{
  "norm_eps": 1e-06,
  "positions": "rope",
  "qk_norm": true,
  "init_std_o": 0.0,
  "init_std_up": 0.0541,
  "init_std_down": 0.0,
  "optimizer": "muon_variant",
  "decay_shape": "sqrt",
  "seq_len": 512
}
Each number is 50 + 15 x the weight over its row's rms, rounded and kept within 0 to 99. Layers, rows and columns count from 0. The size before them is the row's rms in percent of the matrix's.

# layer 5 attention key, 256x256, rms 0.126, rows 12-39, columns 0-127
099:69 73 42 46 51 81 44 62 41 59 48 44 65 52 21 67 32 64 53 45 47 63 30 68 63 40 52 58 59 53 18 74 44 34 53 73 66 41 44 65 37 23 53 49 76 46 55 76 41 51 45 64 34 43 40 34 18 62 62 69 70 49 59 31 47 58 53 59 56 65 75 23 61 20 35 43 40 57 50 48 42 61 28 34 64 43 50 59 48 38 79 53 46 62 46 49 43 90 63 63 47 65 63 46 50 45 48 28 70 56 44 24 56 50 40 53 35 70 49 49 29 78 37 22 80 72 47 45
130:73 57 36 53 05 42 60 50 49 44 31 58 58 76 48 60 39 62 59 68 42 43 47 53 63 51 38 28 42 54 41 17 38 54 32 54 46 42 36 15 33 66 44 51 32 30 62 51 51 41 32 41 35 66 55 46 21 45 44 29 73 60 49 30 79 40 64 86 40 34 47 47 66 46 86 62 26 68 35 49 45 51 42 58 46 95 61 43 41 34 24 33 38 54 28 19 44 54 54 64 30 55 34 49 44 56 39 50 43 37 82 64 50 58 54 52 35 41 49 40 41 43 43 51 28 59 69 47
094:55 68 44 48 17 42 77 53 29 54 40 34 62 62 59 36 39 56 73 49 25 58 53 36 56 66 38 52 63 55 72 45 36 56 37 49 73 64 42 41 62 45 52 33 48 38 53 32 38 77 21 42 49 51 51 63 40 40 56 38 62 69 40 24 49 56 60 61 49 80 48 33 84 33 57 47 41 59 76 61 24 27 60 80 59 55 45 37 45 39 50 51 43 69 63 30 55 47 63 63 61 45 48 59 58 65 35 28 44 46 34 61 30 47 29 52 42 65 46 40 41 15 38 70 41 71 55 38
095:53 75 56 47 44 58 54 53 66 66 45 40 46 62 34 64 56 45 28 52 27 50 53 66 76 30 44 37 15 78 68 45 51 31 59 58 48 64 45 69 21 41 35 79 81 51 30 48 40 36 19 40 04 52 62 41 67 42 77 67 29 39 62 45 18 45 53 32 79 55 36 69 48 48 46 55 54 62 43 34 56 36 32 68 21 54 63 73 66 47 63 59 44 59 61 75 43 47 57 45 46 59 46 41 59 22 43 58 47 69 49 43 40 31 76 19 71 54 63 60 87 56 35 43 68 90 38 61
125:50 30 67 67 40 74 30 58 35 68 56 42 56 27 14 49 39 64 65 46 51 40 42 61 36 47 83 65 73 68 47 55 59 34 60 52 14 39 55 61 43 38 37 45 88 63 49 54 31 49 61 59 62 57 44 58 71 63 47 56 44 57 47 56 39 39 32 52 44 69 62 63 37 48 37 57 42 37 34 52 78 61 58 31 27 34 61 59 36 42 99 44 53 46 53 58 37 79 20 22 62 53 80 50 41 43 59 50 54 39 45 47 44 50 63 64 61 50 66 08 26 55 56 61 56 60 44 47
104:58 29 33 43 37 29 33 25 51 68 41 50 99 39 38 43 52 44 56 47 53 43 45 69 39 73 46 56 74 71 20 53 59 26 11 50 59 26 49 59 62 55 39 68 36 38 41 39 47 52 49 33 46 39 55 42 53 49 40 48 28 48 37 66 56 51 48 44 58 54 74 43 49 54 42 69 27 52 34 42 34 45 30 51 13 50 45 57 68 19 44 44 64 58 47 26 41 71 27 54 44 83 47 42 66 62 55 48 55 40 82 34 67 71 61 57 51 49 39 43 49 59 40 45 41 62 76 61
128:66 33 46 55 38 47 53 38 53 71 62 28 57 51 30 29 38 60 43 54 49 63 20 52 72 38 43 69 69 67 42 61 36 50 48 51 28 43 35 73 50 27 42 51 49 43 34 82 32 42 64 50 72 45 44 45 45 48 51 81 37 47 59 61 31 47 48 45 52 50 33 49 38 27 30 56 52 25 44 50 42 75 73 31 40 05 47 50 50 30 74 58 64 38 79 73 55 67 42 48 52 73 71 35 42 44 36 38 69 58 37 55 63 34 42 55 64 57 37 52 53 71 37 35 47 55 33 39
112:51 70 42 55 08 57 58 49 58 47 58 63 44 64 40 60 57 18 53 54 15 44 55 73 60 32 32 53 51 66 63 43 22 49 25 60 37 27 52 32 65 50 30 38 36 54 45 44 45 46 48 78 48 34 44 60 38 33 40 36 63 69 51 37 47 12 64 76 54 64 36 50 75 49 61 70 43 59 51 42 35 49 44 67 48 99 58 53 43 44 40 42 46 81 45 19 81 65 65 63 59 32 51 52 49 74 44 27 25 27 56 67 43 54 49 60 25 64 39 34 34 43 57 44 54 52 80 74
108:42 73 50 43 40 46 54 60 25 68 60 52 43 68 64 55 56 19 84 44 39 61 38 34 67 19 45 19 43 31 41 45 35 51 42 44 63 51 70 39 46 45 47 21 47 68 41 56 40 28 20 55 64 24 68 70 59 63 67 68 57 36 63 48 61 37 42 66 56 65 34 57 68 30 76 56 39 65 62 57 52 60 65 61 33 82 53 48 44 39 32 49 41 68 31 38 55 50 57 55 56 33 49 30 79 53 54 64 63 49 56 73 65 48 51 18 49 57 18 67 14 33 43 56 39 37 73 38
121:55 54 67 59 53 60 79 50 51 29 61 62 63 61 80 61 76 47 50 51 58 28 57 42 53 72 51 23 39 34 59 36 43 68 32 45 76 64 42 20 57 89 37 60 40 53 41 47 77 54 09 54 42 50 64 28 60 34 75 31 48 39 40 29 54 47 59 54 55 53 55 59 61 49 67 48 38 55 58 42 42 08 35 70 68 99 66 58 51 40 42 40 42 70 44 45 51 34 45 89 36 48 28 53 22 63 58 56 23 38 72 63 64 57 58 40 49 59 49 46 28 28 61 61 35 38 61 60
105:73 63 23 65 55 42 47 60 46 53 42 53 36 54 36 65 60 49 50 58 45 47 32 44 24 17 40 24 42 68 65 31 57 41 39 67 64 56 60 43 46 61 47 58 39 48 68 57 52 74 65 37 51 31 37 62 49 47 55 22 50 45 57 35 52 55 37 63 42 46 56 43 63 37 36 58 32 51 26 35 34 39 48 70 49 48 58 37 51 53 64 56 50 46 21 41 46 52 31 61 34 48 26 65 47 70 54 77 44 32 63 50 48 67 55 74 30 52 60 41 29 62 49 55 45 54 59 83
115:33 63 61 41 53 50 54 70 45 18 49 46 41 41 29 38 51 64 62 44 52 53 29 36 47 43 61 44 90 55 66 67 32 53 80 61 29 46 46 58 41 63 65 60 44 52 38 34 66 58 46 47 72 51 31 38 53 66 34 69 49 54 59 75 77 67 50 34 34 43 49 49 21 65 58 34 60 25 58 56 62 30 68 39 55 00 63 42 56 54 69 42 68 44 47 70 51 31 52 50 14 62 74 40 48 15 35 22 66 81 36 20 66 44 56 48 99 41 76 43 45 61 67 44 64 46 46 33
099:44 30 45 34 57 46 52 48 80 55 74 52 63 40 15 56 47 47 47 44 67 59 53 58 76 36 48 63 25 60 47 72 59 31 41 15 11 55 74 39 45 41 58 59 37 68 67 40 36 67 58 65 71 30 23 39 20 49 43 38 42 48 39 33 30 26 49 46 51 42 40 62 39 38 33 78 53 40 44 84 71 56 54 69 61 33 34 61 56 40 58 60 65 43 56 35 51 51 65 37 44 53 57 31 60 32 39 31 67 50 28 19 36 62 35 39 18 54 40 50 44 57 31 53 56 35 75 30
106:67 73 38 37 32 45 54 52 68 68 40 47 45 76 70 38 61 43 58 47 47 75 65 56 50 34 53 47 64 37 42 58 59 47 48 67 34 55 63 32 34 56 41 32 20 59 31 55 50 36 32 17 59 63 49 46 45 31 47 39 44 55 47 29 62 48 60 71 45 31 20 61 49 29 63 48 44 53 58 55 29 47 62 34 24 63 62 24 55 25 28 46 30 69 50 46 53 47 77 56 67 92 24 61 35 39 61 31 56 55 58 47 17 45 65 54 51 38 24 31 65 60 56 67 78 44 44 44
098:40 64 49 59 61 39 65 61 45 51 65 43 68 55 28 14 35 30 53 64 58 28 67 52 67 36 52 75 79 51 51 28 45 22 30 59 71 54 35 53 50 48 54 36 39 45 83 34 63 40 46 47 61 43 43 52 62 47 16 51 43 71 65 50 46 27 79 58 62 58 71 46 38 77 74 40 69 53 38 54 43 74 46 51 53 32 38 49 63 59 27 39 27 29 53 86 53 53 74 44 40 36 44 37 51 71 57 60 53 49 49 46 27 55 61 45 54 52 51 40 67 67 44 34 40 61 45 53
093:71 51 58 57 56 47 48 61 44 47 46 66 67 37 78 46 54 52 37 74 39 55 72 58 24 77 41 56 55 58 50 27 69 57 46 67 06 47 39 36 55 55 28 65 54 34 34 76 70 71 85 36 35 72 20 50 36 53 68 45 68 56 43 55 48 38 28 34 48 74 50 57 59 62 64 25 39 80 63 30 71 37 43 45 29 60 57 63 44 67 37 29 44 33 70 41 71 39 45 47 50 68 35 66 66 48 54 31 50 46 47 58 64 74 80 54 61 69 71 54 52 17 44 70 66 30 61 78
096:47 50 52 57 62 44 40 22 60 38 45 50 34 04 49 66 36 65 82 41 59 40 57 72 61 46 76 63 36 64 26 25 49 55 77 56 40 62 51 54 45 86 48 55 75 63 45 56 38 23 38 75 44 54 46 44 58 62 55 44 43 39 28 64 75 39 36 54 33 27 48 71 53 50 47 45 62 14 29 50 68 39 66 35 51 65 61 46 58 68 31 34 47 36 60 57 54 32 73 44 60 45 59 49 50 63 66 32 52 52 47 52 41 53 43 55 55 51 24 53 53 42 55 43 45 44 46 66
097:40 59 22 55 37 58 45 48 52 57 65 47 34 44 30 21 46 25 84 42 52 26 45 60 41 44 52 38 45 64 32 66 41 58 80 50 26 49 72 60 52 56 68 81 47 54 71 52 42 67 55 44 39 34 51 58 37 92 50 59 42 38 22 62 39 59 48 53 42 54 39 53 57 59 48 45 80 32 34 56 20 57 78 40 71 12 30 60 79 33 52 45 57 60 57 60 38 72 53 46 89 66 63 53 56 41 21 45 59 52 54 50 45 40 46 58 58 27 44 42 39 38 74 70 45 87 55 49
098:61 51 52 42 64 37 51 34 52 50 53 38 42 83 74 53 57 32 69 49 48 55 67 47 62 52 31 35 64 32 73 74 65 54 22 55 62 24 45 69 52 52 46 50 63 69 60 70 24 78 55 67 29 74 39 47 67 24 65 46 59 38 60 23 24 65 53 30 24 52 52 34 77 36 25 33 78 52 40 30 32 52 74 56 56 47 58 53 81 61 20 47 49 47 58 97 39 38 20 69 25 51 52 71 58 50 64 57 56 64 41 62 51 42 86 48 54 42 49 64 30 51 56 40 19 48 54 36
093:57 51 49 65 68 30 47 73 56 39 37 56 36 74 60 43 68 61 62 62 54 34 48 37 60 69 52 67 30 53 34 32 46 40 54 50 29 51 13 88 70 50 44 59 89 35 82 66 63 52 68 58 73 65 50 37 41 81 66 43 41 25 58 31 66 67 54 30 61 26 72 61 74 59 64 40 49 20 40 68 55 30 58 40 74 56 60 51 24 56 26 55 68 50 47 75 28 39 38 11 61 91 49 34 24 18 49 62 22 42 56 75 67 48 54 59 74 28 69 49 35 45 65 52 39 47 49 43
098:52 58 57 78 54 49 44 38 32 54 70 60 51 39 47 80 30 41 53 53 33 56 35 38 32 52 40 48 59 60 53 50 63 46 76 69 42 62 60 55 43 61 21 41 32 80 07 38 54 82 58 44 73 54 29 39 33 47 37 76 48 60 35 52 54 65 47 44 33 32 38 52 49 49 59 70 31 45 70 66 64 29 63 65 81 38 36 52 29 46 54 55 51 53 47 66 57 57 62 43 71 33 45 57 43 44 64 28 55 49 35 43 67 60 54 73 63 42 57 38 47 47 62 61 32 62 37 80
095:64 34 58 53 54 40 73 66 79 62 30 38 62 70 87 54 42 35 25 42 50 45 44 29 67 35 36 44 52 22 48 41 29 56 42 52 30 52 38 25 75 33 55 43 71 46 16 60 62 41 21 66 68 51 23 66 76 70 74 29 49 54 48 24 40 33 50 76 65 57 37 60 38 39 57 68 46 56 16 50 36 16 69 70 37 62 33 30 61 48 61 56 50 57 39 28 39 45 65 39 42 51 31 60 38 31 89 34 19 48 82 36 40 60 47 56 26 38 68 31 31 48 61 52 46 35 45 57
096:42 64 59 54 19 51 57 33 75 50 48 57 49 32 28 35 32 53 52 66 37 44 67 57 41 24 28 76 50 53 69 33 39 43 51 51 16 56 66 61 43 31 40 37 52 53 52 61 36 55 49 31 41 09 69 48 61 69 36 81 63 56 36 58 47 45 47 76 53 62 63 44 71 29 47 56 18 30 31 33 55 66 51 74 52 83 57 76 49 68 38 62 61 59 56 55 55 69 28 70 68 45 41 58 34 41 29 52 37 35 61 38 86 29 46 41 45 24 55 43 35 56 27 54 68 48 58 65
087:59 87 42 56 59 40 40 44 34 34 42 62 40 56 84 50 58 48 36 28 47 35 53 27 68 62 81 25 58 54 62 39 40 33 50 43 62 68 35 31 80 60 54 35 44 44 65 50 38 42 43 91 51 27 77 41 47 58 55 47 72 22 57 64 37 48 40 45 56 35 36 55 54 59 40 50 51 77 45 60 60 58 41 30 49 42 78 63 68 46 87 63 45 39 65 44 39 42 29 35 22 30 66 66 63 79 47 61 52 61 53 41 22 46 66 30 50 40 32 37 69 41 54 37 66 62 55 47
091:62 50 49 72 51 28 66 38 59 20 65 58 60 82 10 80 51 36 66 14 54 73 38 60 42 31 51 38 50 58 42 58 40 49 77 68 46 64 59 40 83 77 63 64 74 40 35 31 42 54 50 41 35 45 38 49 49 31 53 55 47 30 49 66 47 20 68 57 25 39 50 52 51 62 55 39 60 29 64 44 47 59 53 58 46 59 52 43 54 64 48 46 76 79 64 58 37 61 36 52 76 55 30 63 75 42 38 69 20 22 69 94 60 61 37 58 31 72 25 51 39 42 32 38 48 40 55 46
097:27 56 44 39 43 55 30 30 48 46 32 35 58 37 53 75 46 44 50 15 22 36 44 49 36 57 41 53 61 77 41 52 50 49 36 64 40 70 62 70 54 43 64 76 71 45 54 55 45 51 30 59 49 50 38 53 39 59 57 52 57 39 81 30 27 31 56 60 46 44 50 68 58 78 58 54 55 63 69 71 47 44 44 41 70 33 63 54 46 46 59 45 58 68 27 54 49 46 33 18 61 37 30 65 54 32 44 79 63 46 25 50 57 57 28 45 40 44 55 62 62 36 74 75 71 34 29 60
093:44 41 40 64 41 58 71 47 33 33 33 59 44 38 45 58 42 62 49 66 54 45 52 51 57 35 55 50 57 47 47 56 31 33 68 26 58 44 46 58 45 44 52 69 49 70 44 52 38 42 63 64 43 45 26 39 46 44 48 68 53 62 38 22 64 69 02 64 71 60 71 47 69 49 60 85 66 33 55 74 67 49 68 48 66 46 28 67 82 82 40 70 54 58 61 70 68 48 72 69 41 63 59 29 56 46 62 59 40 52 72 65 59 40 40 43 66 57 45 35 61 34 43 14 58 60 35 64
097:61 51 45 82 51 46 56 47 70 29 46 41 34 69 47 46 55 57 23 69 30 68 42 61 50 33 67 45 54 53 80 62 58 70 24 56 55 26 68 54 46 49 38 33 70 61 55 43 33 47 54 52 62 37 56 52 67 40 40 65 60 38 67 39 60 43 72 63 37 54 61 43 55 56 78 68 31 57 33 40 61 33 54 41 63 65 57 57 66 75 36 61 48 41 78 71 40 63 57 54 15 42 53 66 79 38 29 33 55 70 20 01 52 80 35 48 51 42 34 43 31 46 36 39 62 68 65 43
# layer 5 attention query, 256x256, rms 0.121, rows 13-39, columns 0-127
120:77 21 46 52 49 32 54 22 46 56 46 47 56 59 51 55 68 63 53 53 37 43 60 78 43 54 48 18 34 40 35 40 73 46 49 38 74 43 41 49 45 76 51 39 35 31 70 39 86 70 44 45 68 37 36 46 17 45 65 37 66 36 56 44 70 47 64 77 54 30 56 62 77 28 64 70 31 77 71 51 66 23 53 69 57 50 76 45 37 46 42 41 62 74 46 23 35 60 48 23 33 55 19 41 78 60 39 60 29 59 53 67 54 54 33 72 51 29 35 68 71 50 38 66 41 54 46 56
106:59 65 64 48 71 43 82 57 22 79 66 47 62 65 79 54 45 66 47 48 39 25 66 57 38 31 40 34 38 09 58 62 49 58 68 81 64 75 28 32 56 71 63 62 60 63 55 53 41 47 51 55 35 32 33 36 55 42 45 35 62 55 50 26 33 35 47 44 39 56 28 53 46 38 33 54 42 41 65 52 66 46 22 69 55 67 67 53 48 49 28 58 52 52 54 41 28 58 71 60 26 61 44 64 67 74 57 68 44 63 44 31 45 63 08 51 34 33 65 31 74 51 31 59 49 59 47 70
102:62 52 71 45 44 38 51 64 70 53 60 42 42 67 51 54 40 86 67 12 39 40 65 52 50 59 33 65 42 65 59 19 43 46 49 62 70 34 71 59 46 40 46 34 41 48 46 64 30 59 47 37 30 51 22 66 28 49 47 31 26 80 43 35 51 34 44 65 57 51 24 31 47 66 48 40 32 72 46 44 16 38 80 16 27 29 51 69 47 46 80 34 58 73 32 49 40 50 55 26 56 52 50 42 99 59 65 54 44 47 56 57 44 42 56 30 50 60 52 51 53 52 60 50 42 44 21 15
101:45 60 35 61 50 59 33 69 50 44 29 52 66 31 46 43 20 32 37 60 59 37 63 13 56 44 72 77 35 52 74 61 34 25 39 66 16 57 53 65 43 53 35 46 49 65 41 45 62 41 70 62 79 52 42 49 51 27 49 55 67 54 52 50 38 42 45 52 53 58 48 63 33 35 69 57 70 50 23 52 54 56 56 56 26 58 52 72 63 23 78 42 76 76 62 45 54 60 46 62 34 55 72 31 25 21 78 63 44 27 37 57 80 21 37 25 71 43 42 66 47 33 48 44 39 60 53 67
119:49 40 64 43 47 54 65 52 48 45 58 54 64 50 46 32 84 35 32 45 48 72 36 55 60 68 27 83 37 39 59 47 44 78 34 23 73 54 86 24 62 74 60 29 51 76 55 53 18 62 39 57 34 45 46 72 63 57 35 58 38 67 61 54 24 49 45 46 54 38 53 43 56 31 39 36 60 58 60 44 42 60 38 30 46 75 12 78 40 57 22 50 23 42 48 42 56 41 41 65 57 43 41 59 42 60 59 42 81 40 62 42 46 52 74 39 47 58 28 60 37 47 76 31 58 64 41 43
114:59 49 53 49 49 64 39 59 68 26 45 64 35 35 47 30 68 37 40 25 44 52 40 57 80 35 78 52 64 60 49 54 57 30 43 77 52 23 67 51 50 38 60 25 58 53 34 59 52 41 56 40 40 64 36 52 57 45 60 74 49 51 56 58 04 54 90 23 30 47 45 68 31 37 29 60 64 60 58 76 50 50 68 31 23 27 41 54 56 35 81 30 52 56 61 74 36 64 42 39 67 67 75 51 24 29 21 66 52 45 52 53 52 23 66 44 51 61 48 35 57 39 60 37 61 45 29 42
121:61 37 55 19 59 39 55 58 58 65 65 40 59 66 58 50 54 28 48 57 51 74 23 65 54 63 13 75 39 37 43 51 68 71 18 44 51 60 53 78 58 59 53 56 21 46 48 71 32 34 38 53 57 30 60 50 78 63 38 63 41 57 67 49 38 32 58 76 71 66 51 37 44 42 41 50 41 66 60 31 23 45 51 51 60 71 25 58 33 61 25 66 73 68 34 49 65 64 38 52 63 43 63 36 45 61 73 19 65 33 62 55 35 56 64 43 27 62 30 56 56 52 63 65 74 30 64 81
110:51 45 60 60 63 45 55 50 35 64 28 44 35 53 50 66 60 42 71 27 43 65 37 55 84 47 23 70 58 43 41 36 18 73 55 31 54 56 56 62 81 15 42 36 49 69 84 60 24 39 60 40 47 40 29 63 34 43 47 63 46 58 69 78 35 60 50 54 44 68 31 61 46 45 42 55 45 54 35 32 26 77 31 39 46 71 48 55 45 43 36 60 30 50 46 33 58 61 28 38 46 17 10 56 44 43 51 58 76 52 45 35 51 50 98 32 22 83 67 48 31 59 54 44 79 67 41 53
100:76 51 52 49 74 53 61 42 80 31 38 74 90 48 70 91 44 49 18 56 63 59 68 65 62 59 40 42 44 67 67 44 37 63 17 23 35 27 44 53 63 55 48 29 36 64 47 45 41 59 34 51 56 45 45 65 55 59 58 45 70 54 51 44 57 62 36 65 26 48 34 51 62 62 49 33 32 58 38 36 42 44 29 27 66 68 59 60 61 69 35 58 54 45 45 36 45 34 43 74 24 40 26 45 61 64 54 78 32 36 77 61 62 45 35 56 41 69 35 45 29 59 46 33 24 54 71 69
097:62 46 34 58 34 41 64 38 35 44 54 56 62 58 43 55 73 55 46 70 38 69 44 56 62 69 44 22 47 51 42 35 57 61 69 41 56 59 42 37 44 56 80 49 35 64 59 19 34 49 34 50 54 33 61 52 42 55 37 31 24 34 49 29 66 66 31 45 32 41 34 27 69 51 52 55 73 42 43 24 50 21 81 72 61 77 54 54 76 29 19 29 48 74 32 34 67 35 58 54 20 27 48 58 69 58 59 60 64 54 57 48 33 69 68 54 61 31 30 63 55 75 43 62 27 59 49 65
105:31 78 15 53 54 15 39 60 63 51 47 60 31 19 48 32 57 66 43 49 55 52 77 57 41 41 44 70 74 74 53 35 49 43 53 63 42 36 46 42 67 53 48 50 51 59 55 59 56 53 29 26 65 61 54 45 41 67 89 56 53 43 41 47 60 37 34 57 42 39 49 47 48 46 61 31 40 46 37 59 49 44 54 04 63 44 58 77 53 64 70 28 49 46 50 66 25 21 70 48 69 34 40 42 45 27 40 78 44 67 63 59 55 11 78 47 62 69 57 60 46 67 48 49 77 45 19 31
102:71 68 89 32 73 50 46 59 48 69 53 90 36 41 27 60 59 45 56 49 62 47 21 63 64 55 62 38 60 59 53 49 19 31 54 57 35 41 52 46 37 42 57 37 41 37 45 37 55 53 47 66 58 58 15 62 97 62 47 62 61 34 41 58 45 49 68 32 40 64 33 71 47 71 67 61 65 60 72 50 82 86 63 58 23 44 63 50 54 51 67 42 59 56 44 51 50 58 35 40 37 43 38 31 54 46 49 31 42 35 27 19 46 58 30 50 26 35 61 60 49 73 58 28 48 28 42 49
097:45 70 47 48 58 59 46 67 27 49 45 35 25 40 60 50 56 49 43 46 62 26 62 54 50 41 51 37 53 74 48 27 53 32 23 77 53 51 38 66 61 19 46 47 71 49 30 43 47 63 38 51 45 54 52 58 74 68 50 35 39 61 18 31 50 63 51 54 68 55 44 44 42 55 64 44 72 40 61 52 40 57 61 67 78 41 61 57 50 53 17 41 57 63 52 53 59 19 68 47 72 42 49 62 37 37 58 44 40 45 50 37 22 61 37 46 50 71 29 18 68 52 45 25 76 47 85 63
097:69 40 34 39 64 39 52 68 67 71 40 60 53 45 67 49 35 52 35 43 30 43 63 54 40 37 52 38 75 57 60 35 59 52 48 38 59 90 51 66 59 12 31 22 78 41 45 33 30 41 30 45 46 66 56 66 53 73 42 29 18 52 50 58 61 33 30 65 51 60 46 73 39 31 45 40 61 25 61 45 51 55 60 57 46 64 84 24 71 55 73 45 21 32 57 44 51 84 39 57 53 46 33 60 21 43 81 42 68 53 36 61 28 59 39 48 49 55 54 40 38 11 76 49 70 22 67 60
097:45 62 23 72 16 43 55 73 23 50 28 41 65 56 26 37 34 43 25 78 52 43 53 64 63 59 50 49 37 29 52 56 33 62 57 29 61 40 56 14 41 46 39 79 53 25 37 97 40 49 67 57 55 52 49 67 43 46 57 49 55 56 16 54 73 58 46 58 53 41 66 62 35 39 61 55 69 59 57 49 38 65 33 52 43 67 39 51 86 38 40 52 48 41 51 61 43 62 47 38 61 47 84 29 61 62 50 52 63 33 59 47 65 30 65 03 46 69 35 33 32 45 41 36 14 47 31 36
092:41 51 72 59 61 49 65 53 69 21 56 35 32 69 76 34 42 23 36 95 53 87 71 70 48 68 33 62 24 55 48 62 67 60 42 45 33 62 43 59 35 36 45 62 66 43 57 67 58 47 67 41 52 52 66 46 59 46 48 25 30 53 64 54 20 55 45 46 64 32 53 57 21 21 73 67 51 63 66 56 74 29 64 59 62 48 25 55 46 35 33 52 70 52 61 25 67 59 28 08 41 31 66 66 50 39 43 45 46 55 50 44 55 40 56 62 42 44 58 28 60 20 50 61 60 45 56 78
090:59 43 45 59 67 50 36 45 66 47 31 55 59 31 35 53 26 64 23 83 42 60 38 43 41 67 73 66 81 59 50 46 67 27 78 71 30 42 56 42 35 56 37 45 31 56 32 70 39 71 61 48 29 64 67 39 44 49 57 94 54 28 43 37 68 66 43 64 31 61 39 60 12 32 53 71 47 75 41 40 55 61 48 43 53 43 53 40 39 53 41 52 46 42 68 46 41 59 48 43 51 78 61 59 48 42 38 40 69 50 50 67 78 22 43 80 35 56 64 26 40 53 11 33 74 32 35 42
095:74 71 36 69 63 43 56 57 52 51 41 46 45 28 31 39 25 30 35 43 48 58 55 26 44 52 54 84 64 58 49 55 32 50 47 48 56 53 63 48 83 60 53 62 24 80 32 49 62 59 51 33 71 43 46 30 71 51 66 39 36 26 28 56 74 52 37 41 47 33 55 56 54 33 33 17 35 66 63 49 19 60 49 40 43 66 47 40 41 86 51 63 53 44 69 68 42 30 41 58 63 46 60 61 38 46 59 50 34 49 60 63 66 61 61 66 62 30 59 20 29 48 52 63 52 48 48 37
093:53 53 48 59 61 36 54 68 51 60 38 43 25 44 52 62 31 41 60 71 68 26 55 44 60 54 22 73 42 40 56 72 26 73 43 37 80 39 33 70 63 34 56 38 60 40 62 57 69 25 50 74 41 06 57 61 10 43 50 82 42 63 18 36 26 47 33 38 71 52 40 37 73 45 37 26 54 82 37 54 32 62 53 26 65 69 26 52 26 50 70 30 71 60 32 48 53 31 40 40 43 41 68 48 34 36 65 28 34 53 45 32 39 47 75 64 56 48 46 40 29 71 52 33 63 51 40 38
092:74 71 17 46 73 32 22 35 69 29 46 57 55 80 35 51 34 49 46 44 58 50 48 58 73 32 60 51 85 74 84 61 76 68 33 25 62 20 33 58 54 57 62 36 38 25 55 55 65 57 43 63 77 50 56 44 42 54 72 53 40 55 48 40 75 59 60 50 40 57 25 45 88 60 62 58 47 57 37 43 60 66 49 36 72 25 37 57 37 38 39 44 37 58 78 31 65 27 43 37 39 44 52 28 46 39 77 44 60 42 61 42 51 43 66 84 64 44 68 53 47 45 61 80 46 41 55 39
095:65 51 59 31 62 30 64 82 40 55 34 63 37 58 32 77 37 54 36 59 24 77 27 60 66 57 47 48 59 62 47 29 61 63 68 54 67 37 71 55 59 28 61 80 23 57 47 60 38 30 45 60 54 62 47 61 45 44 65 76 32 48 83 41 67 52 42 74 72 32 60 69 52 70 63 38 76 62 68 50 27 74 73 33 47 46 48 63 41 60 39 48 61 39 45 51 79 38 85 55 87 53 20 54 58 46 18 61 50 75 57 44 43 41 75 54 44 35 35 58 57 70 24 55 43 44 57 35
095:54 45 34 65 37 67 39 27 28 45 75 43 22 56 31 61 50 39 47 75 10 28 68 24 54 47 62 45 65 69 37 44 19 52 36 53 69 44 48 42 63 70 57 54 57 61 39 75 50 79 56 49 28 37 55 48 44 40 48 50 67 68 55 52 27 49 42 50 47 51 46 43 52 50 41 64 31 51 49 65 68 31 43 57 75 47 55 46 51 42 48 73 53 56 62 48 53 73 48 80 68 96 50 58 63 71 40 53 57 43 58 63 69 24 31 59 28 33 40 45 46 36 32 55 37 63 55 55
091:53 65 48 47 40 34 68 72 29 42 52 67 35 57 59 19 76 76 69 58 41 48 54 40 85 44 74 13 43 36 37 30 36 79 72 55 39 54 44 54 16 58 50 37 76 39 43 32 58 75 65 36 60 56 43 50 60 70 31 26 36 29 43 60 55 44 52 76 63 47 66 33 61 50 49 35 48 60 60 54 22 58 32 52 25 55 41 65 34 50 33 80 39 22 42 43 33 32 18 31 32 56 52 37 51 50 51 60 38 48 50 47 61 47 70 24 51 56 51 55 51 43 51 59 44 64 52 36
093:57 39 43 44 75 80 28 53 41 46 48 58 62 43 49 81 48 61 68 54 46 57 31 54 50 32 46 57 28 72 70 63 46 60 58 48 79 55 48 71 38 69 59 54 25 26 60 39 52 51 70 75 59 51 28 21 76 30 83 65 53 32 50 66 39 40 22 61 36 63 25 53 35 47 58 53 53 52 23 47 78 43 71 52 45 24 57 51 50 57 62 67 71 46 59 52 51 57 35 32 62 47 41 51 55 52 63 58 52 77 58 73 37 59 63 42 45 47 36 52 64 61 66 25 40 55 28 56
093:52 89 27 26 42 56 50 56 35 44 52 51 38 40 53 32 35 47 62 61 60 66 35 37 52 70 07 44 38 40 63 35 43 64 56 57 29 74 48 56 79 48 40 42 30 43 52 59 69 54 69 44 61 55 35 71 60 27 59 70 21 41 52 39 42 59 27 61 68 68 48 67 51 45 55 47 39 49 45 52 43 42 44 62 76 76 84 29 54 54 27 42 65 57 37 48 60 33 56 67 60 63 52 45 44 34 51 05 84 45 65 51 89 68 69 67 61 33 49 52 44 17 43 46 44 69 36 64
095:88 57 80 64 56 72 62 29 58 63 69 20 43 46 42 73 66 43 46 66 42 39 46 68 50 44 57 72 38 58 55 58 63 65 43 90 48 38 63 43 54 56 32 38 59 51 40 46 30 69 44 45 42 36 59 37 64 79 22 60 15 58 64 47 37 60 61 42 33 52 48 53 43 02 37 61 46 47 60 49 43 54 49 63 52 76 60 34 23 30 60 37 52 79 64 37 57 64 64 54 32 36 49 18 18 41 36 34 64 56 28 65 59 49 56 66 40 39 37 27 49 63 28 48 66 42 73 63
102:36 52 51 56 60 48 67 48 32 59 43 70 47 63 52 33 75 23 63 51 46 58 67 59 90 18 29 23 32 63 43 73 49 28 83 55 53 51 40 38 78 46 57 67 21 14 23 56 36 21 41 54 54 27 56 61 44 48 32 31 74 55 29 36 18 42 53 60 39 51 59 60 48 45 39 43 62 26 36 50 73 77 15 61 65 67 54 57 45 46 45 54 47 38 51 58 47 59 50 54 70 47 50 24 42 66 57 41 51 53 32 62 41 58 36 38 51 08 52 32 68 73 65 52 50 31 66 57